python train.py --num_key_value_heads=7 --init_std_o=0.00323 --lr_mult_o=1.1
Each number is 50 + 12 x the weight over its row's rms, rounded and kept within 0 to 99. Layers, rows and columns count from 0. The size before them is the row's rms in percent of the matrix's.

# layer 8 MLP down, 448x1344, rms 0.119, rows 200-413, columns 416-447
099:55 53 34 34 57 57 41 54 65 57 47 38 52 46 38 47 34 35 54 58 47 61 37 49 54 25 76 49 45 46 38 32
100:39 74 89 50 50 35 44 39 60 51 50 59 37 61 38 58 57 58 56 50 28 70 52 37 56 39 66 75 73 68 43 41
098:33 55 49 63 35 45 43 57 49 52 45 41 53 35 25 53 28 44 36 59 36 66 69 62 43 54 60 53 54 32 55 51
100:29 55 39 47 47 38 43 41 43 44 60 42 81 49 37 47 51 44 55 47 43 46 50 48 72 61 57 50 62 33 61 36
110:61 61 54 39 49 37 58 64 46 45 36 31 37 56 47 51 43 45 54 39 69 61 67 44 53 42 54 41 60 45 18 46
101:56 21 50 54 41 31 52 57 43 50 42 61 34 44 47 56 34 34 36 41 26 45 65 50 73 57 35 46 50 54 53 67
101:58 47 61 54 47 47 47 61 51 60 43 62 38 65 28 51 46 48 45 55 38 43 22 34 32 46 45 53 57 42 47 49
100:49 63 49 42 61 53 41 25 52 45 49 40 31 40 55 70 34 44 48 56 56 61 41 42 57 64 44 46 46 34 48 57
144:46 57 46 48 44 44 99 52 42 55 39 61 65 44 50 45 31 44 53 38 45 28 64 49 61 52 44 53 77 63 49 55
103:50 36 35 37 49 55 26 51 58 38 49 47 56 50 33 20 44 69 65 53 52 64 60 36 36 70 68 66 54 54 53 36
099:46 50 49 57 50 35 59 70 41 61 49 64 50 68 36 64 58 25 54 40 44 65 43 42 59 36 42 61 47 63 53 55
102:58 34 53 62 38 55 46 73 48 64 53 80 36 65 82 10 18 28 42 38 62 57 64 48 56 30 43 66 42 56 44 23
097:47 40 58 47 66 39 39 39 33 57 54 63 50 37 57 56 47 49 19 52 41 32 46 41 54 65 47 28 49 40 33 42
098:64 40 43 44 45 51 46 53 36 27 53 48 58 47 76 52 56 65 72 59 53 81 34 49 58 66 51 45 46 73 37 45
098:61 49 67 54 52 27 35 60 44 77 49 35 64 41 53 30 38 52 31 54 49 40 73 37 37 53 63 65 61 57 55 58
099:56 58 29 60 43 36 35 54 43 48 40 56 60 68 44 29 44 16 33 54 45 38 37 42 58 40 38 77 56 40 40 26
100:36 61 72 62 75 69 70 64 37 42 40 36 51 39 61 50 25 61 54 33 72 36 41 67 31 43 38 67 51 59 53 42
099:54 47 29 60 35 63 54 54 55 66 39 53 52 50 45 35 51 33 42 51 63 37 43 47 48 59 61 51 24 49 57 78
104:43 50 70 61 46 73 53 52 56 46 52 40 46 37 66 41 58 42 47 46 40 69 46 53 44 60 57 10 56 64 55 58
099:40 32 38 38 54 32 47 40 50 41 46 34 54 50 46 55 68 54 52 52 57 34 76 59 69 40 45 52 37 50 56 72
096:46 40 52 50 62 25 50 74 43 39 40 55 59 42 46 37 33 34 48 61 44 29 39 48 43 63 36 25 39 44 47 61
098:51 69 46 43 51 23 58 49 45 39 51 60 41 44 32 37 75 46 39 57 49 46 55 42 42 65 47 58 60 35 35 48
102:58 54 35 44 45 61 54 23 61 62 51 64 43 60 41 47 20 75 73 43 54 41 41 42 37 66 39 64 54 44 45 32
099:38 54 34 49 60 41 62 39 42 57 46 49 77 48 49 56 55 69 34 37 45 64 67 67 51 68 49 41 29 64 57 53
098:39 56 46 44 46 42 25 46 38 46 64 51 41 35 64 64 37 61 44 27 49 50 43 31 59 53 63 35 57 41 39 38
099:36 26 48 46 28 63 41 33 41 54 35 43 52 48 27 60 37 47 44 47 56 50 73 71 61 57 62 41 75 42 59 60
100:40 71 52 58 48 49 67 28 45 37 61 35 44 64 27 38 80 48 57 57 52 58 52 43 45 45 34 49 50 33 47 58
101:80 60 44 36 34 62 58 70 31 33 50 55 46 49 31 36 52 56 45 60 67 61 37 42 78 40 50 59 50 46 55 39
100:52 66 69 20 60 60 46 45 35 25 41 47 32 64 50 29 55 56 60 49 56 60 39 54 51 42 45 59 48 57 59 33
098:27 65 44 51 33 53 38 39 56 35 55 56 46 46 45 54 58 36 42 70 58 55 20 40 59 53 55 28 45 44 40 45
098:32 47 54 60 62 53 59 44 59 75 50 45 58 49 59 52 49 42 52 39 43 43 60 38 42 49 44 29 49 56 44 60
098:71 27 64 47 45 66 50 53 33 54 60 39 49 49 58 51 43 48 37 33 58 41 54 40 78 21 30 55 46 34 52 41
100:68 44 53 66 42 39 45 52 37 44 29 32 23 23 52 33 53 63 49 72 54 55 53 36 40 45 26 52 45 54 61 34
100:55 49 69 62 37 75 60 51 49 52 31 51 56 51 45 36 46 51 66 47 68 43 62 46 29 69 45 58 43 44 64 41
102:52 37 60 51 36 63 46 48 35 37 26 45 47 42 58 55 33 29 44 66 49 71 31 64 52 29 56 45 61 53 42 73
096:22 54 56 49 23 33 38 62 57 50 62 42 22 30 60 46 50 31 59 60 57 41 55 66 50 37 46 62 57 38 42 40
104:79 35 42 30 30 61 52 34 18 56 48 68 64 75 45 29 46 61 35 44 53 47 49 33 57 31 49 56 64 48 58 53
100:76 49 53 40 47 64 55 35 53 35 42 58 40 60 44 33 42 18 55 58 46 41 23 55 30 63 44 33 51 78 26 52
099:40 47 48 45 42 67 45 62 50 40 55 38 37 33 55 28 47 48 41 29 41 27 45 50 61 53 53 42 51 33 42 59
101:50 44 38 58 37 51 47 42 42 56 39 49 54 49 44 53 63 70 65 45 56 59 45 56 53 58 52 54 54 48 75 66
102:69 37 59 39 66 29 56 36 48 50 61 52 60 68 67 44 37 29 58 26 52 41 36 35 68 57 68 41 46 52 41 47
094:37 61 50 43 70 56 41 46 57 33 38 39 59 74 48 56 69 40 32 39 39 59 30 59 45 28 52 65 56 72 43 72
096:47 35 21 34 66 41 52 51 32 57 38 47 52 46 68 69 40 63 40 68 51 59 75 65 62 54 45 60 58 44 51 49
097:69 56 53 60 54 54 53 48 50 44 25 62 58 32 49 58 43 78 37 32 59 48 33 55 48 54 55 25 48 67 62 53
100:52 32 34 56 56 65 53 30 35 56 51 58 45 55 59 47 56 57 50 43 39 43 37 46 48 45 54 70 58 30 37 42
099:43 59 50 49 31 51 51 42 53 50 42 36 49 35 49 44 64 39 69 53 23 71 44 37 53 79 45 52 69 45 47 60
100:59 44 51 59 50 63 53 56 38 47 73 43 52 39 64 55 53 45 49 47 61 46 67 74 72 66 43 49 50 59 89 59
101:38 54 47 58 25 58 48 63 28 51 57 57 51 39 39 31 53 51 32 45 37 43 16 54 54 42 58 54 61 40 62 59
099:53 62 45 63 54 44 69 36 58 67 35 61 55 59 31 47 49 34 42 58 25 55 56 59 66 50 53 58 42 79 35 56
102:34 45 14 24 45 51 51 47 48 55 51 48 61 65 50 55 57 59 44 40 42 53 12 50 32 65 57 51 38 56 20 22
100:50 57 30 49 57 44 51 52 70 46 45 45 57 56 42 64 61 37 45 38 32 66 38 37 51 48 42 42 37 60 38 56
100:75 42 50 32 57 43 34 43 50 32 37 47 51 42 53 52 70 56 35 58 44 59 63 49 51 39 37 56 44 70 67 56
100:65 55 50 55 53 60 60 40 38 51 58 33 41 46 68 40 60 45 37 58 53 53 57 45 45 48 16 52 46 38 56 50
102:25 40 64 42 32 57 60 37 44 37 59 74 55 71 44 34 50 33 50 70 44 59 58 43 53 50 52 55 39 65 61 36
098:60 83 65 60 39 45 40 37 78 47 77 40 74 46 41 65 53 45 36 74 41 51 79 51 56 49 57 34 63 48 52 59
102:60 65 54 43 64 46 49 51 42 43 32 72 45 68 31 30 35 43 64 28 49 46 65 40 58 59 40 51 50 71 54 46
099:65 46 36 51 35 50 35 60 59 46 52 48 48 49 41 47 49 55 64 49 50 33 82 60 44 45 46 49 31 49 24 41
098:57 52 54 43 55 32 48 36 30 43 44 45 41 51 35 33 54 26 59 60 45 56 50 50 45 32 48 64 60 21 43 64
101:70 51 37 48 17 33 50 35 71 25 46 52 57 42 40 22 57 51 39 70 51 59 37 46 55 44 55 54 46 47 68 32
098:37 33 50 47 62 55 48 47 38 48 49 43 50 61 34 39 44 14 44 47 46 55 55 62 56 50 53 49 47 65 62 65
100:68 39 48 57 45 41 43 55 34 53 38 59 30 53 77 60 65 61 37 57 55 72 39 67 33 37 46 45 58 54 50 41
103:63 38 52 48 57 46 48 75 60 51 57 39 62 64 45 54 42 54 42 75 47 53 48 60 37 42 36 43 35 20 60 56
101:75 48 44 59 27 55 45 57 48 55 19 48 78 41 65 17 56 38 58 63 40 53 37 46 27 41 50 44 62 30 46 40
101:37 31 70 66 69 56 45 51 57 72 47 42 30 33 42 44 62 42 64 65 58 39 52 61 28 43 52 16 59 50 19 58
101:34 63 58 51 48 47 55 51 80 55 47 58 50 55 48 48 39 69 49 45 37 43 61 60 75 57 46 13 58 59 50 62
100:67 44 69 42 52 43 46 40 52 32 65 51 39 57 57 32 93 46 34 56 66 42 44 57 43 52 23 51 51 50 75 33
090:10 63 50 55 53 69 57 58 50 38 67 71 51 52 34 64 35 58 48 46 65 48 37 37 46 49 47 67 54 40 53 52
097:52 31 80 57 59 38 71 43 18 34 57 52 44 63 61 59 47 57 31 61 45 39 53 27 49 50 29 53 51 46 45 50
097:36 38 46 51 52 47 28 51 48 42 45 60 40 65 56 66 54 48 57 62 52 43 52 35 50 63 59 57 50 75 44 59
103:53 68 34 67 52 49 58 64 55 37 60 29 67 43 29 36 57 25 46 50 36 63 29 64 51 28 55 62 40 26 54 28
101:60 60 58 57 18 42 44 38 63 47 59 51 43 46 46 48 57 62 56 54 46 61 45 44 36 42 63 53 58 60 47 47
098:60 47 51 32 33 54 44 50 51 47 72 45 27 57 52 42 35 48 43 49 58 49 44 29 55 36 45 29 34 51 62 48
103:40 70 50 37 23 44 47 53 76 41 53 47 59 32 30 48 52 26 46 52 55 33 55 63 56 53 54 48 37 39 40 57
099:41 58 63 32 57 38 47 53 53 62 66 37 61 47 27 53 71 16 47 46 56 51 54 23 43 57 46 37 42 71 65 49
099:57 54 55 73 49 41 35 46 44 55 38 46 64 49 54 71 40 51 47 29 60 29 37 62 24 29 26 32 58 47 46 62
100:42 58 59 49 51 40 55 43 44 58 45 38 60 70 45 50 45 44 40 59 39 56 46 54 34 44 33 74 76 53 38 40
097:47 35 52 59 38 47 51 42 31 51 34 55 57 43 37 74 45 68 30 51 49 37 48 64 50 26 40 51 64 47 32 39
101:19 31 26 65 31 36 60 56 50 45 41 70 41 54 31 47 45 46 54 48 54 51 46 67 51 26 42 70 65 44 49 39
101:42 62 59 36 45 60 50 55 22 27 33 60 60 55 66 29 73 57 36 71 70 74 34 65 54 53 56 42 42 34 64 66
097:70 48 45 50 39 50 26 51 27 57 59 48 60 51 42 68 67 54 44 61 38 58 47 31 55 45 38 21 51 55 51 25
103:68 30 35 64 92 54 51 38 58 36 49 56 67 54 50 47 52 37 34 47 48 33 59 59 43 49 50 36 53 62 32 71
101:43 62 46 47 71 53 48 44 31 44 41 49 52 43 27 50 46 56 56 64 50 32 42 38 21 42 46 53 66 44 31 28
098:71 51 35 55 38 71 23 60 82 57 48 72 43 38 51 59 44 38 33 38 56 48 54 44 60 35 60 30 60 46 44 50
096:33 60 28 51 50 45 49 56 60 59 71 63 37 56 59 47 63 32 60 61 44 41 27 68 69 63 46 50 33 43 56 61
103:55 71 45 61 28 49 50 39 52 42 43 77 42 54 44 55 10 60 52 65 65 65 49 35 67 66 40 45 68 38 49 62
096:32 54 51 28 37 61 46 32 80 55 42 65 55 61 46 69 60 59 40 66 43 57 44 49 50 13 49 41 55 44 66 58
096:81 43 61 53 35 48 44 62 52 36 50 49 53 56 42 47 48 36 54 59 46 55 50 64 60 49 56 58 64 34 58 61
103:54 58 36 63 60 64 49 45 69 63 59 85 35 61 42 48 52 62 51 65 41 63 79 60 58 39 47 33 41 47 32 34
096:30 32 63 55 32 36 34 58 64 57 23 58 69 59 62 44 54 57 48 59 43 52 71 53 72 57 57 39 51 72 61 41
099:36 66 53 35 55 49 39 52 54 54 58 35 63 57 31 37 42 48 50 43 51 39 61 55 41 43 74 69 55 48 65 59
099:29 63 51 45 47 35 33 62 31 57 44 42 32 38 59 55 48 39 38 40 52 52 56 45 63 73 51 39 73 50 44 46
098:42 49 47 52 53 54 46 62 55 52 50 30 65 35 47 49 30 35 55 64 34 68 39 33 42 33 30 49 49 66 40 79
103:75 37 58 34 51 32 64 39 40 73 45 40 58 67 60 58 51 54 47 45 53 58 37 75 43 25 33 49 34 26 51 53
095:33 57 37 49 60 60 46 31 56 47 54 30 61 68 28 42 32 61 28 32 50 26 42 63 53 41 73 43 58 52 31 45
099:53 54 45 52 53 42 45 59 37 46 36 64 61 56 45 41 35 50 63 46 50 50 60 72 40 28 42 39 63 49 58 59
102:53 56 51 27 52 73 49 65 50 70 38 52 44 61 71 66 42 54 52 49 47 78 33 64 43 52 49 67 25 57 53 36
095:52 29 55 45 52 47 53 48 66 52 55 50 60 55 47 31 50 60 65 58 74 45 57 37 49 52 60 46 65 50 46 46
098:49 65 57 54 63 40 39 57 52 57 51 24 55 29 45 41 59 22 43 32 30 59 44 50 53 44 70 47 62 32 39 55
095:46 43 62 59 34 59 52 67 59 48 46 47 37 35 34 58 40 61 60 60 46 41 55 48 64 41 49 44 44 42 41 52
095:46 36 28 55 51 70 56 55 48 56 56 71 57 42 51 53 59 56 70 64 64 45 46 65 53 43 41 77 54 51 26 49
097:44 42 66 39 40 42 44 61 36 40 40 71 46 47 45 58 05 59 42 41 44 56 69 25 45 55 53 53 47 46 52 38
097:50 52 57 49 40 62 51 50 41 49 42 74 58 67 18 64 37 62 54 63 64 47 39 58 29 53 42 43 49 51 33 39
100:61 55 57 53 41 45 62 51 44 37 53 52 37 17 43 43 52 52 58 58 63 55 67 80 67 42 48 63 27 60 72 21
098:52 72 23 49 30 43 35 39 40 40 36 52 67 33 44 26 31 36 17 66 38 59 37 34 39 68 43 33 62 51 39 45
097:38 37 47 39 62 56 56 33 45 42 57 51 48 65 43 40 59 62 36 73 59 39 60 49 62 40 33 59 45 51 39 44
098:49 45 44 54 46 85 49 58 48 33 61 63 52 85 64 58 42 48 64 64 43 42 71 57 55 56 46 43 39 38 36 57
098:49 53 53 53 60 48 62 30 58 58 36 44 38 70 52 44 49 56 37 60 60 30 67 47 65 36 27 57 52 58 58 66
105:38 39 42 56 45 39 62 46 56 31 57 35 56 52 38 69 30 32 43 32 46 51 55 58 78 75 48 27 63 70 50 34
099:73 50 61 48 33 58 36 84 52 48 58 47 63 34 46 27 41 62 46 50 49 44 69 69 36 32 51 66 31 45 71 55
102:52 68 31 47 56 44 57 51 55 66 35 60 44 38 46 61 32 40 40 25 58 58 27 49 50 58 59 41 43 46 43 50
101:33 38 53 21 64 53 47 41 31 42 52 37 46 48 28 16 44 47 60 68 69 53 49 58 69 50 51 55 49 35 69 49
096:54 40 62 63 57 32 66 45 51 40 53 27 53 40 43 57 42 33 51 50 36 37 46 54 27 40 54 53 36 61 30 51
099:54 47 62 21 54 45 44 35 58 41 69 23 63 54 60 65 21 48 53 83 67 50 52 38 29 42 60 45 42 49 31 43
099:56 43 58 37 35 40 44 54 56 56 43 53 61 38 55 40 63 55 60 48 48 66 42 56 46 58 73 43 45 30 43 34
099:54 41 49 62 37 69 52 60 55 68 64 41 39 58 59 55 50 47 46 47 35 56 77 38 74 46 38 75 83 36 25 61
101:21 57 39 59 39 64 35 61 56 43 67 46 36 38 43 45 71 46 53 73 49 56 33 49 33 36 69 41 44 31 63 52
101:20 60 59 63 33 53 57 70 50 58 50 57 63 55 23 36 70 47 58 58 56 43 43 61 52 57 58 73 51 34 42 44
103:74 51 53 46 34 53 33 39 43 43 41 59 57 42 42 54 44 24 58 57 47 43 31 64 53 38 47 25 46 55 40 37
103:61 40 68 44 42 37 61 73 38 61 33 50 69 50 51 80 45 58 71 59 48 42 65 45 69 83 40 54 36 39 34 59
097:81 40 30 35 38 66 71 30 23 66 45 34 63 46 49 53 39 70 48 49 43 73 39 59 54 40 52 50 51 64 64 52
099:60 42 41 65 39 53 53 32 28 66 55 36 44 41 57 64 43 48 48 71 41 48 55 51 34 51 52 51 22 47 60 30
099:51 43 48 60 55 56 47 53 50 45 61 42 67 51 48 52 49 30 12 36 51 44 39 42 49 46 50 36 47 33 20 36
101:32 60 63 25 06 58 42 58 59 49 58 52 60 63 57 50 29 38 58 59 51 70 22 42 31 73 72 53 38 48 55 75
101:31 60 56 48 55 33 49 40 62 45 65 61 40 60 39 47 63 57 52 48 41 46 58 43 69 47 32 59 71 50 45 35
099:58 55 49 45 55 60 58 50 52 64 36 52 50 67 35 52 49 52 28 47 54 35 72 53 56 53 49 39 28 40 49 59
103:30 63 60 55 42 56 65 50 60 38 34 33 74 34 42 59 43 34 54 46 44 48 39 56 39 64 25 36 42 50 37 32
101:46 61 59 58 45 46 48 49 60 49 16 44 62 41 55 50 55 35 47 50 42 57 49 44 58 55 52 29 47 38 48 36
096:41 38 58 27 48 60 40 58 41 64 35 51 72 31 53 74 55 23 51 35 43 60 39 42 43 50 59 66 54 48 41 65
098:45 39 38 68 56 30 35 71 49 48 33 50 47 51 56 77 37 63 34 38 42 38 34 48 38 49 36 58 60 54 44 48
099:45 56 53 47 51 37 53 63 52 64 35 70 53 60 37 37 62 48 52 40 54 60 40 61 46 70 41 34 58 55 66 44
101:62 38 67 42 61 59 46 56 70 45 64 56 45 28 42 46 45 45 51 50 53 33 56 62 55 43 44 63 50 47 60 55
102:66 39 54 50 52 63 52 47 51 30 44 64 43 56 46 32 39 57 42 70 64 34 49 54 28 34 59 40 52 43 46 54
101:31 63 48 31 41 44 56 29 65 33 55 63 57 48 62 44 56 39 54 34 37 45 55 31 49 34 54 69 65 36 48 26
101:40 35 48 65 59 37 53 34 49 63 65 43 55 61 48 54 59 56 48 56 55 53 58 74 48 33 38 57 53 37 48 52
099:59 50 39 39 57 48 53 39 59 62 40 49 38 54 34 63 38 47 46 35 72 61 54 36 49 49 40 46 46 72 35 46
098:64 60 39 43 64 28 45 50 62 27 65 37 40 49 58 38 46 55 28 70 37 63 28 56 35 44 36 37 70 40 57 48
102:58 57 49 35 46 47 66 40 59 37 62 49 62 17 46 62 61 45 51 57 34 53 31 43 55 40 61 48 48 51 50 61
097:40 54 49 48 34 40 42 44 33 60 58 27 63 48 48 59 73 49 26 49 47 51 27 58 32 54 37 49 42 36 41 49
100:25 53 76 42 62 55 82 48 29 67 64 65 42 50 59 46 39 55 62 53 57 54 60 54 50 41 66 59 54 50 48 45
100:46 69 44 38 38 59 52 70 50 68 71 66 40 58 60 56 51 42 70 78 42 33 47 68 51 34 67 36 42 60 50 46
100:76 60 65 37 18 48 52 40 60 30 50 48 42 50 56 38 67 47 51 53 32 58 49 21 49 31 39 53 58 40 47 33
099:71 42 68 57 66 34 56 40 46 52 53 55 34 69 36 25 45 39 61 48 53 59 26 48 56 49 59 54 51 30 49 37
098:44 57 28 32 42 56 61 51 59 39 37 48 28 55 43 38 36 41 57 53 58 52 38 40 56 65 57 50 49 47 30 50
100:43 51 42 63 41 47 44 53 80 27 56 42 44 57 44 50 52 33 46 50 27 56 60 37 58 30 47 51 50 45 51 79
097:36 65 74 48 57 61 64 52 65 33 67 68 38 48 63 59 54 38 51 62 66 34 35 50 46 40 67 74 69 50 57 55
104:52 62 58 54 38 63 39 42 32 58 52 56 46 53 46 37 56 30 45 55 61 43 52 39 20 47 57 71 53 54 76 38
099:42 64 39 72 48 42 32 77 49 41 59 58 60 68 57 53 56 42 41 50 40 30 46 36 54 43 32 54 55 62 63 41
100:39 39 71 59 53 60 36 56 62 52 52 50 24 52 42 47 36 74 50 34 59 66 18 53 57 62 54 35 49 52 38 83
100:76 49 53 47 53 50 42 17 14 47 50 38 42 35 47 56 40 54 43 73 52 24 70 56 62 70 53 44 36 38 68 40
100:65 60 53 70 72 41 51 51 45 27 54 40 46 14 70 52 61 54 52 66 52 53 38 31 36 26 27 54 65 28 38 67
099:54 34 65 45 49 61 51 33 58 49 45 54 68 63 40 56 54 51 56 45 52 52 37 42 54 46 39 28 51 63 69 25
099:48 43 25 51 47 61 68 52 60 60 58 55 37 43 45 60 71 50 51 55 51 42 37 64 42 74 40 27 49 36 62 50
100:35 50 66 61 68 66 56 68 42 66 54 47 63 55 41 34 42 62 51 55 42 49 43 46 66 48 46 49 51 40 35 72
096:59 00 31 35 70 27 45 33 48 54 09 66 63 47 61 34 60 52 64 64 45 23 43 59 58 42 51 51 41 64 36 50
095:33 64 32 39 59 39 45 43 34 50 62 81 53 42 45 57 38 55 50 51 53 58 43 49 40 17 90 55 48 29 27 61
099:68 66 50 55 43 76 32 42 56 61 29 41 47 54 58 63 32 66 50 54 73 47 46 47 17 76 67 37 74 71 47 58
104:53 70 58 62 47 53 60 43 44 27 44 50 45 56 66 55 56 60 79 57 43 50 23 69 36 57 49 52 72 47 58 50
111:74 32 56 37 47 30 62 28 62 69 48 52 40 50 42 61 57 45 63 60 26 50 72 49 48 50 44 61 56 27 58 62
101:51 47 42 49 47 63 49 57 33 47 56 57 43 54 50 62 45 49 44 41 45 37 44 31 73 50 57 46 63 72 65 51
095:50 63 55 49 63 57 60 31 42 54 72 67 39 36 51 40 70 41 49 73 59 60 35 46 49 60 50 56 48 52 49 56
101:41 60 45 63 47 49 60 38 69 66 55 73 42 58 58 47 45 55 55 48 35 65 36 62 38 59 52 50 48 62 53 84
093:32 49 60 35 69 56 62 48 40 34 49 56 51 51 44 64 60 40 68 44 33 52 54 41 20 47 54 56 48 35 33 62
100:33 47 31 53 41 56 59 33 53 57 43 53 46 40 43 62 39 56 49 37 50 40 49 49 67 26 58 64 46 56 74 53
097:70 48 39 47 44 58 55 41 52 50 41 64 42 58 44 57 62 47 50 59 41 37 63 65 43 65 39 71 56 57 63 72
098:58 45 56 40 48 58 46 36 65 37 49 55 55 46 51 71 57 25 51 30 46 36 44 52 48 40 43 44 58 58 28 66
098:56 49 49 60 61 70 38 41 56 54 38 42 44 57 54 50 45 52 54 55 46 65 28 50 36 57 53 55 41 60 52 34
098:41 50 58 40 67 49 39 71 55 30 60 51 49 54 55 61 42 57 66 66 23 52 24 28 51 40 39 30 64 63 47 52
102:41 45 51 56 43 44 39 57 49 53 42 40 86 47 50 51 41 45 32 37 57 37 54 37 62 66 53 41 47 27 39 29
103:35 50 30 78 46 74 44 54 57 37 56 76 69 50 41 59 56 46 54 53 51 35 57 80 64 35 42 27 47 47 55 43
097:60 36 46 22 59 52 34 41 29 50 38 75 54 56 56 47 46 28 56 35 47 48 36 50 50 55 50 67 40 44 47 60
105:48 54 34 44 56 58 47 43 51 71 39 68 56 41 19 41 64 71 55 71 55 67 38 66 52 58 41 47 54 36 30 57
099:44 64 63 47 17 54 45 49 62 54 61 46 48 56 63 55 32 43 54 55 62 34 43 47 55 34 65 35 46 84 69 59
099:59 40 25 43 43 57 49 58 22 61 49 64 07 53 60 58 58 76 32 62 35 55 57 49 38 67 61 60 52 38 59 49
099:41 54 62 60 33 46 40 45 17 49 42 31 31 46 22 47 55 44 52 50 49 51 46 30 62 42 64 59 49 58 61 56
099:48 61 50 52 32 44 58 29 54 40 39 56 55 48 51 56 57 50 51 56 34 51 61 33 42 55 61 61 56 54 54 57
097:45 32 54 57 41 60 39 54 37 53 52 44 57 36 63 46 62 31 40 41 62 50 35 49 57 48 53 43 60 44 46 52
097:41 51 69 62 63 37 57 69 52 43 64 54 42 50 44 49 52 28 56 44 43 33 52 48 42 64 52 48 33 32 57 37
097:57 40 39 49 67 39 60 71 45 46 36 77 50 37 47 48 47 67 44 46 42 50 49 42 30 52 42 54 38 46 36 44
099:58 29 53 50 43 38 41 67 52 49 42 58 61 42 53 37 55 47 43 71 55 56 77 59 64 46 48 58 53 42 53 48
096:36 47 49 46 59 48 55 42 60 59 47 42 66 39 46 68 52 60 42 30 28 49 23 58 67 28 53 42 37 47 47 67
099:63 26 83 76 49 49 42 55 52 39 55 58 54 49 38 59 38 31 68 54 45 51 31 44 42 60 78 44 36 39 34 50
137:48 66 48 58 45 48 25 52 66 56 68 55 38 51 52 50 45 35 61 46 25 70 83 37 47 67 60 46 34 57 32 62
102:41 57 63 48 50 37 67 43 65 37 30 58 65 55 24 69 39 62 53 46 49 59 32 50 68 61 38 25 51 34 45 43
096:57 51 30 53 42 62 31 43 46 45 53 42 35 50 43 46 52 45 44 57 46 50 46 39 59 48 49 63 60 52 40 31
101:53 47 20 54 49 47 61 42 63 74 44 50 59 58 57 76 61 50 38 47 38 55 37 48 65 29 51 58 49 61 42 49
100:80 56 64 45 54 66 52 36 24 60 43 69 52 34 29 47 60 73 40 49 62 41 16 62 47 34 40 48 46 70 53 57
100:83 43 54 58 48 59 58 41 55 67 53 43 60 60 57 53 54 60 56 28 52 43 69 66 64 50 61 25 36 61 42 58
103:53 33 38 49 49 55 45 50 38 60 37 52 44 48 54 48 48 61 60 58 68 56 48 57 52 45 43 68 56 55 48 43
099:49 59 50 38 35 59 46 54 48 39 37 40 45 46 67 51 61 65 53 41 44 50 61 67 33 41 45 42 51 63 66 34
101:61 60 47 41 45 69 46 52 48 36 58 72 70 45 61 33 49 66 37 60 60 47 53 59 40 61 44 44 45 70 66 64
099:55 46 41 40 37 70 42 55 47 47 44 55 25 56 52 52 38 55 35 70 43 50 08 57 47 61 43 40 59 44 42 50
103:50 56 58 73 30 22 39 58 44 74 34 54 46 60 64 53 52 58 55 51 54 48 61 64 72 23 58 49 73 66 29 48
099:50 59 38 36 59 47 51 29 68 59 58 65 51 40 51 39 48 35 51 52 69 58 57 58 39 38 64 50 56 38 31 63
100:42 44 36 49 50 39 42 57 59 56 25 73 63 52 34 73 52 66 54 43 49 61 36 61 49 52 47 61 56 57 47 41
099:41 50 57 54 50 61 63 57 17 47 27 79 46 57 30 54 55 37 47 62 50 45 37 43 71 65 51 26 50 53 49 53
101:57 43 44 44 39 60 45 49 13 52 58 53 68 63 46 64 32 28 53 48 54 73 56 58 36 54 52 30 42 45 57 35
096:39 40 38 55 71 39 73 35 52 42 52 39 68 62 39 54 56 65 44 48 42 47 56 56 44 67 29 39 33 50 38 37
102:52 62 45 36 49 33 55 47 46 27 56 58 41 40 40 41 38 67 41 54 37 55 51 57 56 58 53 57 53 32 58 53
099:67 39 42 50 62 45 56 50 62 46 61 44 51 28 65 42 59 44 45 61 40 40 55 41 56 66 48 42 54 49 49 49
096:35 26 41 47 56 40 37 24 66 68 63 48 68 53 44 72 64 66 27 58 35 57 62 59 44 63 55 40 43 54 39 53
103:35 67 65 35 50 44 59 59 46 39 34 57 32 57 62 49 30 77 63 53 71 46 43 45 45 49 55 46 65 34 48 46
099:75 47 63 50 29 24 67 43 67 35 54 48 63 34 72 34 46 52 43 48 51 58 52 61 49 37 66 49 62 42 71 65
097:42 33 58 50 52 29 62 68 47 61 18 54 42 64 50 49 67 50 44 71 45 42 46 54 57 55 56 55 44 68 48 33
099:38 64 43 49 50 61 63 53 40 24 53 42 46 37 51 62 62 54 56 54 60 69 45 27 66 67 70 46 42 23 54 43
099:52 58 24 54 68 55 55 50 56 42 37 32 32 29 45 39 47 56 50 26 32 63 67 52 49 46 55 56 46 52 44 55
101:40 53 59 73 63 65 52 42 35 51 41 49 58 40 63 38 35 71 49 62 42 43 49 56 54 47 55 42 39 87 41 51
102:39 41 39 55 29 29 44 47 70 57 46 52 59 50 40 42 45 14 40 51 50 42 42 47 62 22 36 35 56 66 41 61
096:44 46 50 52 54 56 64 61 60 62 44 45 38 46 57 51 77 72 39 58 45 26 72 66 49 50 47 57 63 55 33 56
101:16 45 61 40 52 24 70 40 69 46 52 44 50 30 37 31 47 52 47 38 50 46 55 42 41 20 46 57 48 33 50 48
100:67 39 33 54 54 39 30 45 61 42 58 57 45 31 54 65 50 45 47 53 62 41 59 54 48 52 58 49 56 26 58 44
104:48 73 53 69 54 52 45 61 59 46 34 41 49 47 36 48 44 48 53 33 55 58 62 66 40 47 49 58 56 62 47 52
100:58 39 38 55 37 50 54 40 40 42 56 41 39 58 42 53 71 56 63 53 48 61 48 44 62 56 48 57 56 41 60 53
100:44 57 38 47 48 59 54 42 54 55 51 47 65 36 19 43 72 42 50 19 46 55 30 77 43 48 38 47 43 24 45 57
101:73 44 65 37 32 60 48 46 62 66 67 48 39 60 40 71 50 32 46 59 55 57 47 43 46 77 63 38 55 47 33 52